config = dict(
    n_layer=17,
    d_model=192,
    n_head=3,
    n_kv_head=3,
    head_dim=64,
    d_mlp=384,
    vocab_size=1792,
    activation='swiglu',
    norm='layernorm',
    norm_place='pre',
    norm_eps=1e-05,
    positions='learned',
    qk_norm=False,
    attn_scale=0.125,
    bias='none',
    tie_embeddings=True,
    parallel_block=False,
    init='orth',
    init_std_qkv=0.059,
    init_std_o=0.0,
    init_std_up=0.059,
    init_std_down=0.0,
    optimizer='muon_variant',
    lr=0.0107,
    beta1=0.95,
    weight_decay=0.027,
    lr_head=0.00822,
    grad_clip=1.0,
    warmup_steps=200,
    schedule='wsd',
    decay_fraction=0.634,
    decay_shape='sqrt',
    final_lr_fraction=0.05,
    batch_tokens=[32768, 65536, 131072],
    seq_len=1024,
    doc_mask=False,
    train_tokens=320200000,
    steps=4901,
    dataset='wikipedia_en',
)
Each number is 128 + 24 x the weight over its row's rms, rounded and kept within 0 to 255. Layers, rows and columns count from 0. Numbers have three digits each. The size before them is the row's rms in percent of the matrix's.

# layer 3 attention query, 192x192, rms 0.112, rows 0-36, columns 0-191
058:127158114140117147129123097134135177130129062119143126147087078127152121098134110121108118116066128122118099091096149136140083106105126116158120109145135159128133166135116074109109119133182136135098150125113096135132107091091116125104109146097143122068138109145121115114128137112134140102113118129141158106164084171148122190119123092113174118119127148111116115136119095139086162216135132141136128164094128151131116126155113115153159112096128130119121125163170123138078152145132165123122152142117128132127117143147152119126098141134106100170123086121148151142157138150081121136
067:143095156176129113112099103128127136087108175145127131110108129123107169116124114111116110140093159122137174129130170111134144126111120136102097159106129150125132107119131124179143132131122118134150147072123146110147143138159140126127148119130125140131165126115108119140120142095124143138114154113165158125168151088138143064135116129163129148172149155152139075081147154137101025134134104141127112140134112070145141126110142076121144101140038135138147108131126126111110120128130148130103113106124123164134118142109140133146147175163154146115131116108195123165136148127120123131
058:135153128152129132108121132126103101141117093123131095128121090123083114145111139139146139136117095155134112109133173055132200148129117126131147100137112142113133109158125107115135133133165152137132133102138107166130121130157124132146122166127101128084119137115111153107113121098123173087166120080094118106094096115100149144059113150124126123113166139123135149107126136124185132154122114105123147138093129168157145127155137169151118173140084108134120118116119121139111153129149055110116150138153137167157090144160145113115106103128130110133083138124155217119117124112164128118
058:139130110156157108172108141141139128135089099131153130137102114114118091101127108131104124094094124138143157089146160168150161112121122143102131123153162101124125119124112074140125108149139118075105126099122151152127106115146166110141144139099132063129128140106141145128140127099117096160120070119168124149122114115147150152102114105130172149134099098136122151098152115134119104163139122193116112147087149168092110152131156135093166099122099141095126126187129169132145123133158122117098141110106155127103080106094114130139128136155139142134127139095160099158192136118102070131
065:146168123159132113103100100146154148130089103118129112129061121111128106128165110088136128100131124130158155081119156109097147117133078157117088138134155143107139133108142154160174140154085104127162171111126106156122130099132125084157151121130132099119120132094133143126103139160120144158192106141151128134115133132123159141095132123114097128156131034142139146137212136129108065158138116147139159102123104113147114144113128139103138103113099100129113120122179170126164108125118145109129112110132170134123123107157121156164142136161142146125120152124121129139145124118162132114
068:123163099144125133124105143143061116103128067109123139177187107127131110126172139122138124113091103167107121177116143079137065141134107182125122141112094073111112167160125102126119108128154130143121130142127088124168112138153158152125113143100153113113139139178134156134111154107138140112113121142169139130142144101137135120120122063122005144128105077136132123146129138127124057110097113134124124136122131133117111122143133119101130156142113105117130122122135137127136145122101139126124138142122126160140137124138139126113155153142122129075135139139168157130136111118113121133
059:125135129127092135142131063163115136096130194098125176114125097143130116145151153126127126141128090142129143160125162125117079159139121146098184131140104110108112165148131140114133099118108144160172135101155110123125128133161115122122099092146154160089120122133131137113112141093146115070143130133141075153152108172101112131146115130104117148120151124116148129140137130097148092133117160107151118121123133085060120138147066205150101138119110097151127119111092111142164143131124113156118188126110119167147134150097102127126142166110164146134137126140121139097125127112082130126
068:159144121115147122126083143123140096116145088094136115128125097115135123191114141130135116151115151114138119156111116130141085075133135142128151109140116176139140131143104140094162099117076136123092051118121105162121139094111159125105116121121160114136139094102116113146149135139131122151172136115123123159183100154106114138149105108115080152133092105133131213097091150133147110157137110119139165136128145121176171122141138106127165178132102141138136137106132132141107167136119128152119154128148143166090128113146132142128113082106071135152129108099086141116109128168124103128
060:135133129108133129129115162095125083108116153165104134147125079161133120159160156110166129133159127127142128106158139110156087133156123114152138123150101112106120125103119101165141137132106143130122066155113117137106132126085134147150125153095124100126126118131190122145156108125129063154122150152123126128100173127127134113107140174124206152149152099149110153184118090150115181162179097135100153075155129132089122121113106110128118133146124139122146127108136156144095157082104113117146140135129138122102151086103118144133174108112137120109126146099091105136102096170103120138
062:118123137111128131128137098120125113149136136127117102081117072145099105129136103114102141140152150108132078128099103148135085134143076125109121119139103056099125167123145117141165124169157135134118119140142137129115130148132123120148142091126091113159125090140115105110131094174123085114092141111069111159094169096153115165134171097100029125095111094116148133126103121112124062152181126132121137148116132114133130128174130120090136098141133123145155147130126155127142109130144132148145160127132128100122146115110148122128128127112140109070123135130079133107110090127158134156
074:160118160173131106132108179118126136108091122164137115161110092136115126113133101114117134103136158135146100163143175140134089098132129097101102122126146125084124161091123108166154114129139130134123085130121124125090090099121123139153109133099102138107130127117149143131073086157116098114145057123119148130085116100113121102111102178120113169145129120147118114179141149129116166124192101157133159129103137140151087129125120175113156147128130125111134109133176137146102121078110104085134170144136133149099145076110131149125151105146167135131159158105119107141143106147121134094
068:127123128162125122150113105154155141134151122141127101106050151104132170121153125109133107136184110139145127117132140114113149078146167095152120132133155132128123155104136184128128157176134114144170147105170165130114104154115139124130146078121131133098127168095097116090126109129130170101097132157150136123112159126138147085161121156152137119126118155173140071142117130138098093178109090136127123125126133089152107168137157153142159114154122157145144140120138151133131134134132148111123103145134131204117118122133107119148109156138136151066144103136052150133128120115144126107
062:150153111151156142141142173128161155100143137144122119125165095158142125180121122091126089131141081112120117108137153147148131104134143150146148153137123125119125101092153112155160128132120134142137109158088115092116112115143103145152132139108080104154152162174149139145100132101133118123085127146080146166068138125165131107123088197104184108104153172130135143132129078126117097141159109145122162129115173117171124113145098105142139087129104156132140102114158120108131140091087132086119155118132108124142138085112124155111162160124138137104106082111135137127115119120090134091
071:121145120154116155159110172122149114103117158134148111165133112115102155135144100136115146109130180094115102080120170137116103174138127139151115101126132097097148143101100076149168101158065136090095119120117126117115102089160125114123110165122144143082099117130133160113090151101113098143106101122131115125139149124106159121122124139095084162135139117145107179097151121145120196107114103175113158154106150153108101151148118134104115108134117132149070111139155140131098158103142096113094153121132143101088118099099109135129144094150138145161124119104125154133163154151102117113
074:146093151115107122131132185135150137113106143088125123145093059140145117131110158136108130145119151119082084095163142097131148161135141139114137145111107099104139125130140125115115103088050116108095109168111095101142097085158130133129108144118127153083142089128128112125092139173126102087131132077140117118050121161114097125095111115133097147120113111124138131132121126111155148130105137113101152121107149131131125119144089108129087146111137099118110096114114127105115130134101117146136112121135132097141142086117135144091128146100109110177113167126149085056122120134156171131
077:138119147125130134118153196123119115135104114147113166148149105144116159117105154115120128120117146139126123103130114133123118190154150125136108123127124137106118140112118133140118126122139143129112120167161126124139132117093116156162120156113116132144155111129165143140134126150125133113126133156073131138147106151102113136138122131155067133142137088143132157180102088124123255098199134137104176110146117121108112111118116151166117145144138119147132139115141146139086123110099099115157127155143130105118158122136086147124147088121176127114125135126133075155112123170136129140
070:136171142133142136124108118162124099108139096122109151088152140123126113121119123111104137106156111129130114097135142125163170120083123127124141133126135072149120139116109124141132144133109126115130111094083092158117095116149117103134168111103114075126126173124126126124113109123125191161132104133143141111120091105129153122117111132117255119130155195124094111091136165145119150158141136155150128135094112105076095141103159093105122105129067124137110112147147154125104116164129122115121150093116141139129144143155129105130171112162158152123146146101143130151174126125136124123
055:103118162120127137159169112157141154119140120129128121146112162149143100177113133129128096122174124121102117162146083121121108138106113143101132161133151118127150131135149139083080125105120114136120159162146122131140119178119119101075127112183144168133101121139123119091100191094151112133156138139138096117173117128131128129148152117147159120100078153127136168112145131111152119131073207129108085125130130142143130123116107186132083106098105126104113134130117072138153091176136149151142149112120135122115131153127173106117136118143119119133103111124158152074156147111120141171
059:118158159143169108140138134117139141140138149122137156113144103145132138138133101100142139150155148135129099129086130157114077156138138147092104154116103153124122168158146137150129107107098138121149102120126186100103109083159102120142100161123076123184109117106137117117158102205146163115076114124059102155121135083104105187129106148110055135124109116125148122129186129105134133118139145119148124125124158144112130116170105135080116124120123122132156116121115109140125138106094121139115084124130123142148141116123155155129155139126145108167132110147114176142108126186151126122
063:130135153149086159157150157151147115124133164128154123137138132123128151145102100164105133126141160126128115116141140125087119173130106141132164093131159121106138116087118114126139104111123118107106111153118119135140115091144128139143113124143108186128105135136107137137123214147099062138123123088125122092142150147100139150084115149090090129107096157118108135091164145133118239106135166158137157181112148124105109115139117127129117138118165121122092130120145113146117128178172126122084175123128135112127134120114111132125141150140185137139103144117146108105152145099098136118
058:158147119134152077114138093105108128131108116153128114148118122095091121097141104113117123123127158160139143162117139175140103079148128081134092132148120140134131135129143117134125123158172100136145148129133151131109094155207130138123146117102094110169152145145132127133106084113135165131124132170103150113111112113156130102132123152139158120142163132113124094151144126161077112099127098144119150095147132086126130130127124074101180088150123151113129159145135154139122124096122117094129144126151130114146102088056124146127143126138122128081177104121198075152116121150155122092
059:106107175116106112114155168143166165103126093123110124124110127161155116155106107159109142130100133110111122153085127135130129099125167113127129158123141144100112103117155087106115127090074161125133152151130133166137111076162181104094085142146108167126105123127118123128109119098155133139156158105140098128152135137110137121089122111114129097103120140134115084120154104125145147119096128103128074143125094172182146124111172175101117133120146073128103112095101102140142111147122112131153134142119143101086140163117150143113120132134131153132108086148165198087129117111099098141
050:129168144106129167116092124147158128155137121117122153194112150145122069201139083139147101120116103112126112135065164128124095145112125153142198115161150150129133128128094118128173133128095099101145120136153034148120126107137137118109103135150150118108124108169140121104163109162120122140107132173127164103083142164136128088093114145126152111123115130139133132128105136107107117159121145131114115154131165107138132111109124141111132123091107109130124116152142126168116197133126122137145165110135152127170120152122167118131131168152140131131138128103183141133126113126149137128
061:157086135120113119125133138148122133118111187178097150119126139141139207146142151119127127155149113127123140067133132143126163093133128114100122170142103100139123082130155152107124127118097138157165119148157126137106156151173134160160118108130103105134127151142134139119148132154121166119096147114113135158160126095141086140129139107094151137141139129139166139151154156132150077150131121076123151140154127108167120127116111096181130122150176113174185125098115110099136120131088122138136103095113123159174160139129097154090108103109120130141099148110166149111090080134145144110
069:117124128111121120112134088132117131095126153139143151096162137141114157132137130129128124116141125096117123102165086169127120093134124126101125128115127088132160141133099133120130147108132144114128145146130126163109156074132117111139151114116149117130119133070127124114101154006135131148171123097159132178110107120123116171097115163103075113161130149099129133109123127127141237124104144141102148095137120133160130112127131083148081135133121128134135133134123129133100114140107137125146154116133121113119124106174161128136139138127096132132135137133057183138132172113154144114
057:132107132125162130127121185108146108135131125144120142088115145123112108133147138118138103138107105125137140114109133093117108161165128188138165159123124111093120152124128137120091119129118137127140095135093098116099119142167116146155113139142099119167116143147126164124152113078112123153065124108094108134145207132121107155125156208091108122119123117120116139146134046094110164103150122111133075147120138142072109123141116150139141142123174114161135115100117112118117104126119146135153047109120110140150116126120103125139137121101144154135128124115059135156115125133126103129
066:160104150140143106113122176103148097102096097141109111110132099121111138133174140110145124144119135137139107097128093104142117102129148128155132105146092115130123088104134117126166143137039124153144126124129122109104123109098135148152128150091139117165160109112152122126158100236128105141111104159098133129034195137152119132119109169119119146140167138124111099179164103140118102121110114145119157118135156127159132126124100114125162124162084115158135159128136156088100127104113147118159137163140115110146147112136110148132123130113111141137142124101120132139121136145121144122
053:133145105137136110122114141116131173132120114152111096111037136154111168108113111154135129096125099072145177116094131122116095122107139068170129104117136124107115121083136164132134129115135137127126126158119115105136135039154129096125121142125191157151142143128130165126198113087130162111171146129128133120133074131118128116122116125138070115099116091117119182128156155127129095109111122132125086104123115134095127151147143126091154126144120157144110147143133132115112145106132100129117132105121121103124130114175102129143133128140136149119142120157089073126154092123150128144
061:153123142135126133116112164095144099122125063159139131121123113113087153130108133130106139120129114111137133152102124150123159174100114055129168138112136036122135108161154139132116104126188142134097099128177124093136113109143135116127111141100151119108125106117128105144115081137137141127116143149118140088175069117091138072153117075106190133131144166154123148132124103125107099146149116146147124132134110121147112126141151174093144133133165151150111130135147174126116158104124117132106110098127135139129106154166146133130145113124130131077153098157158080118119149120106116121
052:113087135136090144129140122141137116106136071126163119101067153124141143130133130126102160105114155129146131174121104158091143152109087083154155120129166168120130115087148134133104106114154142118147122135190122116172131091155115121141121099159161151117135112089086125089100162102112108111175108110131099155088161161136138090115111133127120118100124091132140100107104156122139136101085112138141126137129132099165130148167125116121119131107179126121107154137133152161105095140158172133099098123124142116143113071144163137143096174137112124114118098126168122093158148106111139111
061:086079150106133108119167138145129155128156105158118115130125107165141131116120144135150139164146144150107109133131126135140095105115142146137124136137122138132131160120171156100102129107117144185164114172113125110094148133125131115157143105170174141133142126099118132165099094158163135124145197123116111127147117099105101148093155128152152123099138144075161174157100158121138111137130116102134135120167147130153157117127099109139138161158172126150162106079119109125160133136097164112141122148133119112148176086120108153111125147088142092168125148161118167105052152155119139128
068:132128127102119132100136159174132148150138178088134122141132134142118145105144117145143121153145120106112145194134129194134093101123128146113119107101115083118132080109131178130111149130097146148135107104131176113143121172196101117146099113152103153079128125137134169148145100129139164134156149109147124127099130114118139137138145094168192110120104095121131076131079113112117175096158141097126125125155094132129133131111146092130120165126237101125138115097130129124125134105129128123128106117138120118158131120141123132116112134130151117149153127178126112097134119144134137144
068:165162115155176101149113186133139116118092120161135137141112143132092097096145112133094138103111145144165069134156168142138150104122118132137140087147115117113147138113121125141157126136099110103111110103114099127108116181095089140148110126099120069159129156120147119146137133139135125131151035129140129107148120129121129127126103104124228120149145144171111140161139109137114158146151132169141166109107132174125088129131140114118167133118083125149129113142173136154107144132128134090140152138138139137152122102143121146146139130149174164114166152127112117130144131117117089107
065:103128140177140118152138153144072163113099168141123148126162118141086122121102121128139112099113138166160124133137145163135186076133113133106099116141122140109116122099113115123146149149139142120157113134127141139114109071137101186146132123106144115160155169100164145142125101148116135144134056144129119123129165119134138087144109170124160152136148103164135128174151110122102209088111113165129166123094156130155096123119143136107154116132108134141149115118168118176132150116116130117153140145118125172102128099114132144130169123155179142127166101092152122162131117114127116105
059:124091115142129127111111163137100142173119156109134139092126087130107145118148118140132135125105137159126132134118121145161084095124113115138056111104108102121138101165111084139098131122139123124113119111166161090157099134096129111102119163102086136120115120094139123134106122255121112132174137115112111164160127094126117150094153135149090125109099125107127172107123148142134140137172098149119126107130111167150135149143181151097110145142105135117098115127130131117145131121153105139140137122131107117087134171100160129130147149102119140120156140129195169136127124126166128139
053:104145099140105148131144140133130150196161143116131102133169136109113124128117129137125145131136166125094138122118104159129104129135093146146144115127162101132142119107134140111113139104195120139094151144167151156131119149130137114101146111146163158113100119157103141151149153045137116137143130126135140099143128127148153084085158066146156089090129101127114118087131120138100117174121136126170122147152129131162143141112127123123118146121170143135090147134108091138132141177138133145123174097107165138104126136102140086151100064142091128119118121154114063139139176080133120130
067:137139139148137087125139178145125111110136138187150105137110176133130116158132103105120083133127107147136106141122170071111161147103110116097095119134118065092110053119150102126130123131127139143142125122178078142132141102100166135114102126131085127097128135090149119109133105178123127111117135136100151118173215122139125110135085185105118104129145207146143151140134135134062137155156131153120144134119127129107113129152101119123121115124125145155141139147164145126122128128125101126114110135107128116103128117144099145133109115138181131110142122110088112139139126143114154122
# layer 3 attention key, 192x192, rms 0.116, rows 0-35, columns 0-191
072:106131117131132118130125157140109147116104094116139146120110106129123144129139151124129135138110158128141132134134111158121117067136116164124122120154118080136131138145107110123112150145107148141137162110157101139115143121162117100126146131166124121168125133112144154167141149188150106155155140118108120162176091139127111151168109101139091143123163035117129068110136146112168141162123120137143146131112151113000136106130115156121131150127100140133129126126149106117133150112115145143138075131136130163099124148117141144152122124138117112129124092153122094147127112142061090137
072:125158132148118148136137098146141125157108147091121136120132152132134128141134149128130111115093155141130105141126155144121116099151105122116164100121147218136128097099151185156142110150211126129162157123115140145118115120142157120114131077135182105110129164152124069129156128088126138132139144137116132128117103150127154127091120142099132113135128210130116129135104102112093117093126132125151120125145128077005143119156134091141134091106138127167121130110126120131142112153141120131113186113109140150115126140122167145112135112137111149130138100111121111133123129117142119137
065:143117128114123143108126173131122144128115106157127102144129145134148145068112125134131111108087132107108126138149145200134148132104145045136107122135149163121120102148125116119096144136112128155145130150142095117128142157112086104136121108118144131095137111157129131117126137223116105105127122088155128081099124129140141083162113106095031133127124143131135101121167168137140098122116144125138125143115135041165145116107112134103123106127114129121118118123126152122137113131132167088147084113123146128147136106103156151136098112134077115123132123124133135126131116151090171107
086:136110141134107132107122125136138147149123093118123156055124139131106166106111134155140134128146109102120117147166139165091136145097142081157151142134146139132121111161125111092087115108236130121104167144147161122160118097101162142130132099106137146082125141138102155134143101168120122137153134169134137106118075113123164159100116133167098126126126099119082163144114115118150161079126167163134096146126120128169121122114146058116140141121143127134123148135140127124170132145136126151145138094145118077178161155127131125114113099143123126131134125151105162141129131111167133157
076:128136152120136142091129052116128168185130147177158105092127108130138110172119154121134142138121099116125116108132111152131135136115135122121150157134147137139108151181161162128125137109111109129154126109116124115111146132140179129141125099123123114121142130161126063117154117013119164143109117142129123136145131128110113133118158099111135134088111121144138098078143163121154148123112128144142115140146094123198121155160088210125112133187118113129145101138103155126118116129144125147141173118119122143155102142163134124100110115136124111183122153110118119121121118132138134130
064:114115135182113126134132053154124124128130187152121110110132092126150123234146123117120106102088130154147115192127162090134114115131140124130131095144166127134125177152158129125135107141106149120151188171113140085114134119110095114104099145084137144162136121079126099126129097142137168114181135145140157101174116163109104147149160180119150129123102163118141116127078137134140117132174118111134112145122106140132126137114139119130137092136150136133130112143122138122137141130126120133134101132120116131105146124145141140127149155130135131119140121144133145157148136139219137121
071:112124125127139144120175108127129142135134115105115158109124106166115115155168129116142142141138134154132078068125122107134115110115132181146152138148131156103149086114116189130143112133053127123120047131113103110157145138106126118140147113122164147087126152154126114134125100121137141144081146130143105174167084100144138161134154119154148131158154151130146085135141137135115109117134111150140143122136131147059121160114126169165166173143113126127133120150153158156086126120157168100113187122128131161099129127129166119139136178111137161160145108142130146132129104119113113158
070:123141120140144131139137196108138084149156161139133139153141140125129136105092113118153124143163168140109124106070146096140150096144133085096144161117142151118144091132137114120123126129089136126081044142137109137107112124167132129125124152143127149081124159122124156128121138075150143150131122133145131081103169171141144178072101141096059118094139045114123094124073131130105155132128119133152136123114151147148134115129117106124145111101066122122128085115125127125148096123111083124132129122141150111143135152145121122129126152127147135120148142118137139139112091136096110133
066:139118135147102124136132059144162139125084129115158097133118099128140150091131101126122115128081131124104131193129115085118115085136135127153131117132120152143148090138115117134125122140161115113146105121132154152097142116119104118155162159095092114045105104147104158117170121101156111131091097108128094144102129157126101151134145150158121096119128149167119166098144091119123156117132141163134134133133124097190110117135100122129135064147139173093149131105104136099098140093138142107091140107099121117147075121095135132120141188113117112119120125144168165161132147118130126115
067:112127140138142170100125119142126109116151126133137134085124129103133122143117127118127140126122076105123131137124136128123079126145165099128080099108135123110123114097132167122152119120221127114102147141096145142139138115096104140135122132119092104082133146127116185105159108132143181147127099133138097150074097103111111149131099135132109164118120089134135084120131150103155186102113131127108108119134095136198098117100133176129118163124056117135123106138150124140135130091122084148151065101132126099153133112124107124108130088129113129153114112139117112180117125138080116127
074:117131164150132129155152112122128117092118130114144148135127137098141137157125100115153143130162175102134137160103099140105098122119111122141145123137113084128142131120109126131119084139167125122120093116100118124121091157118101102117109132146119123067123139104120123094147170163119093096152111150108110072131153047102118153168150096168175117123112184132146138089132133133151151090090125127125090127128117147129147146123103059115114103136099159120103124121127152139120208123095143114060082112122127148118120158137122097126118143115102138143130145110126141154115130107086102142
074:144149126114114149118150152125125171144146117115140160103158121142125151144104117148130141129109095100115112102143106136124110152126135132188138172130110097101106193167121073117105130114131153103144131122111116140114152114133123151110106150133111109163159129193135129088107109091100123116128114091117103128105176151082115131084118100114106143131109144098114163115114093118139074118107135154123106146123100154159144141121108188065118152134121095120130133131145158096120070138135103170164079106131123111146117120164130124135114144118127103161153150133079148128126100101072107116
074:149152095105123147142107088128169142106095127114118158078132167147145172100118126124130121140134118161109124113162146048140144118131149099168119090131145177130110138129111062102119152107133119119116120130104140164139079118108132124117128114122100125137128111149118130111132152131115134107121123161163133139162129138144081159219112121095059118146095154152157148125126165132169113138145108136130139139119095140160135125126164170109122100139112135127103136110124120098114091139148103109123067114100134107160147131155112115142119189125122151100104132136146147157147155116115136097
076:123104111140118145160155159130117142140137198131137135153176107149111156157113147125147122131116096155112112142141173144141179171157126192128124091135100140138092090138158063124124135153134134119146151113105193158121171130081140166128099136144139153122128120165140185106102139149144105154139151129158122118220140168121109114136131147157203175148136124114132161127146159144108144116116131133112135150142142123079148127141121141170096115136142129113135114112131135116143117130123148139139125137141127168127162103113113135154138133122160129113128131130160092137133122117145154105
061:160113118124144126107130107125157096135121178109120128132143114113159113183126130119142160127163092132147151141143088188139113119123123084184127117131134108121128145161131160140126137133117144113136156179133088121109156107146163126100111123113120135153157084159155160114144131130117137134197117152119146149119118190105128139128160151094070146111099181138125092139158127141101108133136115131110141096143136138121124121139115146129111088198101132116112117136117177125183107093108111138134123167140139108136128126098094160132137087109117130161114112103200107077119130129118130128
065:133115121128127153119099129132144091128104113169137157148143138163142204102144125124113100069136157134144125127141167164123109135115095174124120082128150130134168137170076128127126132128092165134138071126125124121127093113129135145163112158147119109156116102118152140156149138162147179151131132140102138143156139113132140139161125102120187124131194188148119161133123125109138137107165125140118149118135136134096109130073090091147122125150147136133161115148197109128087131118112137131132101151133164109145130134137113108146167169142127146154152107123139107142140125125071089130
078:129121130122128144127121023161129157120121064118156171090150101136132148102162142136128133119151110141135129087095123134121079109135140101117128163134144126139122153211147099138102115136094149130151170118122092137135126114161168120136138122138111146075127123133105088082182138122117166144124141149135131099103124149091101123120147152160164105121131128126135151098121124113128149156091125116122123144102121107153111141171108090043130114148141127117122125138124152127082091133125142187142126125132128125139119107138142094124142128117125130153138122102108131123157141118170168139
078:133157142156135106087118087125123112119110152107079115107127131155096135139114142106134118104133122115107138093198134122123125146145123216113130207131106114111103170114144146131106154115143137140075120122121109117136142141094096154147115152108135136157198154132139127161166133090158117160134103087124104141134122146098118119123137161082126124124120153115106113192070106153148054126125137135121116124128133170085134132138089133108119131131116112142103125098107115115142105090115109125130108118115117139100123091116107165137131128136148145111122128098103098129105105108084123135
075:129128138112099139126148131129122114168135145150135119124159144136129144075130145099121141139119108131111121099233118095140101108128121103145147091133068059117147141120095104124123126127086132136115077119160141130100091109105082098134125121131138114118092143130134097131098117112127163120107120119107146119132140135127145169093136124073119137087152049122116158124169116133162151145139108127112133127135169133022120132131119114102125121113154129145128124114127129119104101118133112145131173105099123140157123122105132089143123123126149124116145162110082087131113121121120105146
071:144136146123136142122115093101125097080090166137094121144180116140118129112122143140109104141113116137125103083122068122133130146150119124093123101107112113108113158114104150152152166111176128131133125184146132096134131105093192164156137103132089106116144092135147131100123134133133139147126163098134150141147119138144091123111119137105177154122150150112181129148189088099121099148118128097155129129110142097130119120117081161097127107120109107136122099085082124139140110125127125128120072149122112128127144126179111133090083133121079102119093129174084134101094131149142103131
077:111161129120131142143128054136134118173156146140102114078138128155136125145084138140153142133151133137135119132165129122118106174131119160161146105118092048116111145168145164110127126131130133119136156156125151129146126145092111145126115123146105123118160168176108128093183155053111173136143098132113111113131131050119161121104112185112127122118106112111137134100132127136113149111121160137154106129122123151155120126105124156068131146125132157114100136116124125152162163135140123124095136134123144112142146127128143104095115146118120104159148110130149147104116126100211146115
069:152146121101130119125119135139110131116092127139135102104112130110145117118096151142140127106076148118117135136117152119161098100145145098117135132119114057126138158139130052110128175152131114150141193142113101151101116121103165146144138133093123129128117117142112122148127117180127079086110101135157142148124116102129116160181137110122139116105098117163097066165052138121132168120111140152077112138107149146092128079138112093117149131122122118121150128133102145109121079106102108131176070111122110120131121140112117128122136180144175128119121153134141162133121115112083126131
078:121139134123129124136136083137118076093140109116126128133078120110112118122137140110127155138126135115115130138136118121118150116133157200105123166120121117124146105150162174134140113127190135140157137149149120087139135136126103111136109136120121118108133123115145045153145119093125150124114119109124147119136094086121137110091154142133098143152132135124143192123075093137117129127135122119123132143128115164102126143126139136126146187099115142167129135125146129142163131133152147156132255117120148125123129113135141126109143059123167127135133134134106143122129115156132146120
072:159145088179130132128141111149119116135126111107111124119140095121106119099171103123132105122122143138129134114083137131144168093135120173134095100112140171089110127099148116120083151135093125134155095092086106133128114128087139135115131152148162110176132101102114176140123121176160140146123110145179123131153207103149096054139114175092172091156119056111144110127136173145140157163086120127133121111109097133174124131140124137151154166132090118130143135134145115153122145128103118119131109126121132120102098100126137133145141161125147146154112111134148152115122107127140109131
062:102131134142127169155123138149104157162136135118124103167120139138136168082173107114140142119155115117125109204162095191151100129128144080123130089127139096129109142115147186132128127100123137104141137119123130107140150151112166143111136158130112170082133137168126163136134158077113154129151131119137153111107141105114119202093125130161223101171138091118154141136131163122128144125143134123160106142136141138162116135129130135112127117133205122131130124111123077153139099122143134125114132142126135130101147122151112119155118159133156124160133171116158146128108136136143106124
067:148148125136098131126143169147108108102122147122127134128088163122129090199145145143099140109091106128136104118115093087124189086117158168128132149150107162155119089140138142135129129133181107116132162140140127112132163134072098128155122182120090117120132111109136111105112098170116105106171114139101107112071065091126128099150175121184137162096098126134129145121175078122152085107140113120127144134146118157078150150107114146142118150137112118151104108142104150139145134111150115137124111104131128143107135121160099115100132146128091131159103117137108135149103114129108120118
081:132116120123133094135131140173097120149149135140171144137112117102111127171106132092141128116083116134131124123154162067121146131129149112128116087129136138134112126120121120127124094145136121139114108143148125133151119091123119068126114136120148144120117109113126135120117091130135133097158166145134155123156105123119135164142116055166110134074141041177101134076113156140110140123114084129174150128151141095147125137130129134128126131129107152097138117133140144090147091130186140138134187099160136101126049144114173137148139104124095151126143095137097124132184110116142124157
086:133146138151113134132136050119137123112140074115109127129115137128135159181150137134130132134103127157129141076088118153127125147129140127136148152126128128131130110153158168123134126096158124116116135093119123106128147133146119139136118117133174125095138152127139127106139135100116136136094111138110119131081103119104120137061158134154186121136089166131141131126159132122137038154102143120140134126136114207225125128164116156111144187123166119129114137127103141161110123121122122147118136140124110141094131121129134106105146103138125119150125122139128166140113083121207132151
083:138117078144149112131132123122104167107118122139098140127158158110143140054129109140126114106147149117115116185141152165129148107126120095130105103133141168145140141134109109125112123142127129128123110152126114141110078133127108107120148103115153139120106127097112170157108129218140129133165144136142157121157128162120112114195107114086108127107148187110112146136110097147118216136130111152127145139111134037090134112068126094181121136112122125124133130111149128109111114123121119106138089117125130132157131162134115145136121131155174109117127105135105131135142137134084138122
074:109091128126107124094132094184138138139124139171104129114116115112123150158134121089130109132144108115151119052142146099141188147134106102136099103122155090107114106122137158131120129133113144147140130132148126122125110124134090140146139133143114175113138112153125149132103121113116122139084139142136144160140147117136152084025079152118136162100102161081136129124131116157144108127134119128121124127138129103116122126135117109075115097137110126086173145133143108108075096156142153106147112119119138116121158146111152161094155151113166147102133064120165122133124111129054125147
086:127149125130135140134091087099126129094093109135142129163143097121098143106119156084110130098115100136138157147169130175177147118146113096149084149122124133150102115131112073129158126131090143109158115096150150138094134132104117120141135130113137126165127108164136119129143161157120106133126141131153194114193129164150111139128117141133127175144121127130141131134168079105111124082126117116132141095108153112110133119152135030137162070141108149126168157133147115129103164112098155137094108159143128180098142152116129150143131100145128102140105131106120088136150116110127127100
080:130093131126149134151120127123144113131119090107118153103090120155111182114116115120110102137097150110150102092139135076122100095125104079146111110142135128124141118122091058104099133142124113122087142110122145131099102098148129129128152125134108136103096119085108119078113118125105142115119138128146116187113137095149107129176129107094162129155133062127114135156149077108089168113089127121114136131119129166067101135117145042146133120133158118149127119128162106125091151122118160115126118124117123112118149120149140117145115106146105144076148141138152134096118134127075181140
087:097115110136127113163145081145110123120120125112124132117087162103135190151119117161101125107162138133139106142095112125114118079085117115148101137121138108131126102110125123134126113121145122151129128161133147124153142113132107117106147144151128141145093139090086152120094184132125175127119137118115104065135113063145136126156155120139162048118084162111115101150120157135096133151095165132125133121124151125125127118132161090165127113097129112112098130148153093159128170121115114117063099093128121094133143149140128129127120089133137116127129139139212147112145120082171131122
074:119161097140146134157156100120125156122121094099145127103111071135133152074137132132089130139099122125116081087134118127127118171108108121120121138139122140152142122119118163121119109097123122115131145133101130097142116120149090108157109140076131124109138139071112067160139131117100110105145127118132115067093176129094134147079127137160227130143142157082132122121091146130107083129137144106104145158103145151067143126110146081174144135148106136147125134125111108158118133147146135138076112132129130137123090115128151098110139098150107120156112135113153115137137147124085103134
070:117135124135119141111131109129179156135138118160138100120120118098133106212134121124112131145148139124133133155100135144143182150113103119140133101121150042137121065127136168128146120132162115135110112130118120120125154134166110135122136111112122140120103140120127155110143150052120150097107127139122147124133120071132126132132164094171063140156132216145139106138123136126092140154149144135140115116110130147209128116131113107128149106153123144150130129160124135153130138135133136134104036120122122133132133120130108136124119174110129123146131128125121125169113100100131176136
070:116123105096125131107131117163100150166145162123142144128144105108124143117123137152134126110128122119132083142098083103142121124114109065095080116098133105117136069131076132117157127130105133115102147128143142172123130141161166126121160139139113136100102102134155152154143113105130120132191137120116101114094124133139092161123133144108150092068122178132133154147087141112157107141111122123105147136124110075129126133097113111075113100136101120124146136111137141125096116167129066121168080097129143079103157160089124170132156144113110122124136125099163118117118119103068101141